Weights of a small GPT-style language model, trained from scratch on English Wikipedia.
Size: 15 layers, width 96, 3 heads of 32, MLP 768 tanh GELU, vocabulary 8192, 4.44M parameters.
Architecture: LayerNorm before each block, learned positions, no biases in attention or MLP.
Training: a variant of SOAP for these matrices, 238M tokens, 3629 steps.
Each number is 128 + 24 x the weight over its row's rms, rounded and kept within 0 to 255. Layers, rows and columns count from 0. Numbers have three digits each. The size before them is the row's rms in percent of the matrix's.

# layer 3 MLP down, 96x768, rms 0.277, rows 0-95, columns 48-95
100:120110119106123144098140100113145130157126122079102146138151159132127104104144124059115131184111124126155148112139132109108165134126157131093092
112:126128167146145085142125088112103136129156128141098104123139122142159139115149182102128099127124085093135115093133123106156119126110127107101130
091:093159193083114150131161171131129138148122115111149148128077112139163096097123117127100129108154134163137114142103132109123161147081134131138125
106:107086116128137140085133098121146108150115106138096144120082163146113164148119104156128101155149146058124114146192176113123124100088106147182120
108:132108117117140130136112110077091124154123108207121119181099094142139103122121162113147157126156131139118141119131150115100161117135135118093134
097:134125121107137128118106133120093153140179135049129128149161150091118131133103106116134121135120120123115142142127093161114091113135148071125136
090:116128107084107144089110130098138158144131133174140174132098131113110125117158104122107103108138089166162134127153101114151144129120132126129123
103:130135137108128140146127144147123106156156119123143176130086124146138165132146121105147110141143131106139168107117125118109103137161129153115099
096:121186145124130138128127122160134098128118142077099112111162123115122133129128131171158102125105101098107134130169167117133126116089177137132156
092:134125155091147118166182136100135101099104130145155134145140143131099103103150125158090104110126154095139119151142157134135129184105147099150159
106:099127097177163082120119137129134132145121107083164122144102134099142167131107113133096139134136137088126150157108147089166125126138112148147150
093:144129134164142107125144111137140110113130123109107081108084145067130151116160123120116111101148143065115120154128132163128100160117172098204103
095:113121089114105116103121156140127115169114111151154182138136110108158124097151163155117155146123117120124172119082115113096141143143133179160124
097:143116107153182126147117114151137164096149113106135145125128105137133126114130118156134108135115122092177099155113126101122157127150123130149119
098:115137105147151135131088098139082132129125108095162144139119101118151173124108113142147164132135120143166126099122090156126125124128098135142149
102:112109140138122175088146133148120097120092087076142162128111157118116143125136157157109086124130098139112121129124169120117141118101150107109091
102:134124122126091140126105129131107117129161116097150130180118096141130138148099093090140111142134159082158136124166159118126128125106117120127142
095:121136086088110150152163140145165126129142136171125135093183169129141106148114138126137150125145111102155155132145117117153115131084151132126067
097:115093085103156134125100148153156121157141116129129152134128151155109136112119133101127111122135124129117122111128156101101108153138165144136147
096:134107126121139146127121144077112133115115101159125175109113162128083123138128123109125171145156167090114098087121120160155150150132152169136119
100:130132137117118131129163110109130149123139144202129127137096131126125126161116114152135123138146091162182159102119105080127144105148105164108104
107:139126125148179125123100167122072136107171138119127090155122139128102092100125182098131096107123094154095150098090166111133120139179110128150106
098:119089165104140083123140118100102187096138134126126148126113090127111142109129096104138130105117171139117142176132132148112138158114116127145130
097:156145134120106131099102128179158156104136119121129083137089128100129123120148145125131123062113093160117115154152126166117181095134155145181126
098:128080125141089175142093103086164101087160114091129094129120142122113093163129129108125119103150139156174094094144138067126107152113119141147134
102:112114153107153139130138157095110164119159086068124136121118199142133144149110131080117175161135120141147144158124155128115131163142107125160171
095:134135126120132101137148133136137120142125139168101083162130123139115134113130137104138164120144090128105153083134112136133147086143125121114116
103:144137074141163125129092148141128140127127120137155125104185086119139140138139147136161149111134161099103106097109145129103148126140139171102109
092:092099095116140158141091124176100144124130131128090089137173094129103099131108160114126149141113166144108122121152131129120156134131157122115154
095:148158096080173127150147152151140146124133153107146116156120102173157138150112128174128093135176144124117124137155079126113186120135147123126146
098:127108136129122119096097145144147131121139125157125190165163113126104145128106172094138134106198123094165146105158102123168138110127098144125126
095:120146113116123141094126112147097109134081117099153115137127119085129133175126110132138155088163102149164137119113141131137123136153071136111136
102:148119136118106155138143142128139102161137141116122110130140164080117105164100157134126136080121154125099098115118106087119127164161123148134125
102:124163128088143134103123153133109100122165142150121158159146148105117085128136115106116100118122157103094104109158146132145146103099126114104104
104:104125100153128100167176103120122161097142130128137198108105163137154143123136099153130143157141146125099133105128091139132131125139108144129166
098:122150093142103120207121161082126132109140117166142089170102093090130103144120184120154096066162123100158126104125171111121173159181133103127129
096:149140158106108127132135151106080090150126151144106228105154159094088125167139086134108106153120105130168143131084107130125150126122101124091172
101:105136117103124109122106111162118120184145134128140139138118144162137161128146120150148131141070122118136145161150158103129118121107159141111116
105:144098081144120146155115090157106157144137109129123117154125119136174112144125119101120156125087127130119129113138115110139139101135134169155131
101:136150116097099090156119153160127135128117117175106144117159134103134157111128155156122109105140131094118113102123132142151144160170132125134139
100:119100114116132103095109121145119131125144107131138102140138103143113143171095139135084126095087160168158148155114131139132135144117146110111123
104:149103134105144137118151151144116110125121112154101086128114123138120086101104117125131129074103128096084113154142123138130100096121117150108087
100:134115147081118125123137160121125127118084115138124143110116135161120168107123147157124130134111129128151156109085139098154132118110115141145092
098:103075127131116116174092101102129065086141105105112096133118122125153092159091093175124154154127114150149101120117130131190133165131110124130140
103:126148132134091145087105136180117089137142141105103163123161104134174119126087108164105127139158113107126168128161128116123148146091104132148141
093:164105143110190153157098095159101156115179117154121124144159139198134138109114153132115114132109150124158146144131137165123138144134123172107076
101:127133131126134071167137183185140091109108145112130090155140107103128137136130160085148145119135162151093168127110135126131160104123160143144142
103:130096113120123138107139177161144149141149143132118191116116116165106150125121130091139083132139159089086114113148107137128099121145131110133170
102:126170140142111130114116110156150102139100095183122164117140125099128149128104159139118114145101117154144117119158103124146155121086153100099169
107:144123145093126078108100129116114102134107127138148136106163160126129141082130099124122159105142146104143108150128109187149110098147130120152136
093:124106127132102118118127166063102166120123144111122150123126151097153155152107125110134126144130138130139136121126121103147166131130124134136125
100:139095110143142165096154127128166126127130113135086164159120153151106118140132101110155134082105162105126139140124148113145093099102137117132095
098:144203107127135120175123124138111157146145111102154143130105122164135132104145092120144182159110161079095150122155110113124110080167113125131090
102:127099131104171087119138144110132137122133131134124097151132156150123139111147130130134131085144121127122182110121097131117130144095174101159143
101:132078120104103111148158128096116112149101109107167129150172131200150141153071145099129170105130161185126115097077155117126108108131098120106153
102:117089132150099175136160112158132142141125113142108145111138125130138114155136115123154113127077130130099104112136113156079092131120108141133155
100:132138151184139107087150111112124152123120132102152182151111129135148171105120124149149104150098086159131146153112118132127124110139092164139087
098:138133163129147108113108128141144134143087156093148120137094119095115156153135125122135137137154088172113108130165138088139115128143082112123154
101:113131151122140137093128148089108122133159125143146170109106126155099123121131076105137096057123138116108115131147104104075126124109149104102130
114:144146097104163123139143106153129126133166135140130197147184118140103097158117117148131127126166160145131121109128133124116115166141131109127138
100:133120153130172131128116156124143138131129121152129117152104108141132147106128159126129134116139150115157136123141111109131117095165129108092125
109:104145107102113088166074115171065135119124124115134172100115120136106122111136138142111094127156108118113161152106133127102138121155161120163113
102:132164130125119128151128172147128116138085095097116115094057127131140122100086144153092146132165112126100104130113115144082128073101109094154122
111:121109079134172103153169134134113146141176113083131166097114168138142143119118140156131180131132144125126112140089161127127172136176139132138132
112:138131157152150093160147144147127118136158143141134132129157133106123105135116093139116064128175159124138081120149124154188070157116144120164150
095:124138137143122079068140116113117082125128159139130157139146148149186135127136139156113163153084151166146143118126082134121157118152136101109120
105:108141104133080140134165157126127102089110134181146118106088167159159143138125171086102132133157129146082169123114124098121106145102126147123151
103:108149134128135146147120106099130128114119144148125147128107090121114125138137096128114112094153144118093154120155147091157105109145106131104116
103:114118155108112079155155151175161141145125098136104097114141104119165131105148084097142116116133092143115150116155138130118109130134143090149122
100:127130167109099128101086124103143121107077126164173132123149142155109141153111112096100113094140071101116147128166141130139172107135146098154135
102:150121140109113113168125131104139110130130097088140050168083093134164108141125110127144117159158140107116117098122130143117105155093178108135092
102:129130168115108112153082111128125175113133132138116142123169125145130136130122106125105121125124138148140092142129148140105178131111106121126136
095:132144118117136120095125140160134147134128153108124157085103152118125104152125101126113162154126120149098141170154133150134103146174092146138144
104:130137143130155122103125110130165080146158159134152165075117123092132143122130116143161121123115144119144111111137136155152125105112100137156166
101:144159124125100135097116164118166157091112114156144074132080113145127132105136168117121114108096112085117141131135101143127102129104069130151112
094:135139064104106138140118146142126172104120142111160114166112169166141123117105112157122130141104099120117118137099185133126142131121127150083181
095:134133107107083114117108097134142102106124136149158081171096114090135139126132067137142148137143183103096096149167131095153137106117125122090130
099:130111065100165136119108169084117155112127139143139072120108150151185139117115144076106129154146106114105125076118127124123136095141074118173158
092:128159138125134140117131140141129125124133114184092145142127092173151167120125159065097154139090121139112143119160096096105157117176097148084080
093:122118163121151119165112148090101112121133148188120100139118115135114109121123113141128148086093069145147131093102144144098142130162169128155126
092:149140111118119121148131139150115114134116158097131156137139140137102139139134128150140149122134095120133104131081145117099150102131105173145164
100:152151158160104129190121109109123082149132134147117093140143166099120093128138146053109099127131095099155099103152133155106131168136137121126103
099:099171128094116107138118146113161140105153113113117099137092133113113086176157072161140140118147135137177090117128153099140139127107158172070088
100:107129092065142128096137155121154121169143116156075115112131083133124120100109068097127109106090112161138146137135097116135095123166156113128134
100:136161130071162137057149119114154095109085101183124094141194164130104140107132174089126134129088099117176151140130146147159170102118094134124145
107:143127104125156142110124115123103133057113124174103135155124121136129114115143129075120127087150149114108112112124127096135145133154146128121125
099:117138138115147119125166128104121095158129141123141130137155145139132109139127139124109124138144108117116143110129148137153108163108130116153192
105:116076144156109131160096146115065127125113156124123143149110167095145127148131150147082107136101147154133120126115150140113144099155114140102099
092:095089160096103148115077088137093130131100116089127093168119142138139163086118126107156141139075116133105086126137153136137152108136098110123139
098:107120112125116122146175155123156127125103134157155150156113133147089130123111143125108113126140134119150116114130173111136113103148056117139119
096:119142106130172114105166119089078102126128131155152129116057126082125150132149058173136139150152129120146130143171132103115130133162101122135103
099:127146058119158112160136146111125111138107142162128139140085154130112098148116148112107104094128141107155122129145104133123120127126148128164085
095:114115119149199102153119143103084129125139086114116150119092082146147176164133184165112120123111104121159138146124139163124118133147139126135139
101:121121123161172131099125132126105121113126145129096112059157167166127081138138121137126121137132117092106106124137124115124091132092070124162182
097:121154083105138125163167138082155134103129156080156106112122126127118138098131100139129110127137107113103161162129144151153125109134114150130154
102:133105120128149124173119120135145143123129107116158072139100167119139126143094117133123169122063117132147120138133111148142111098098089101134174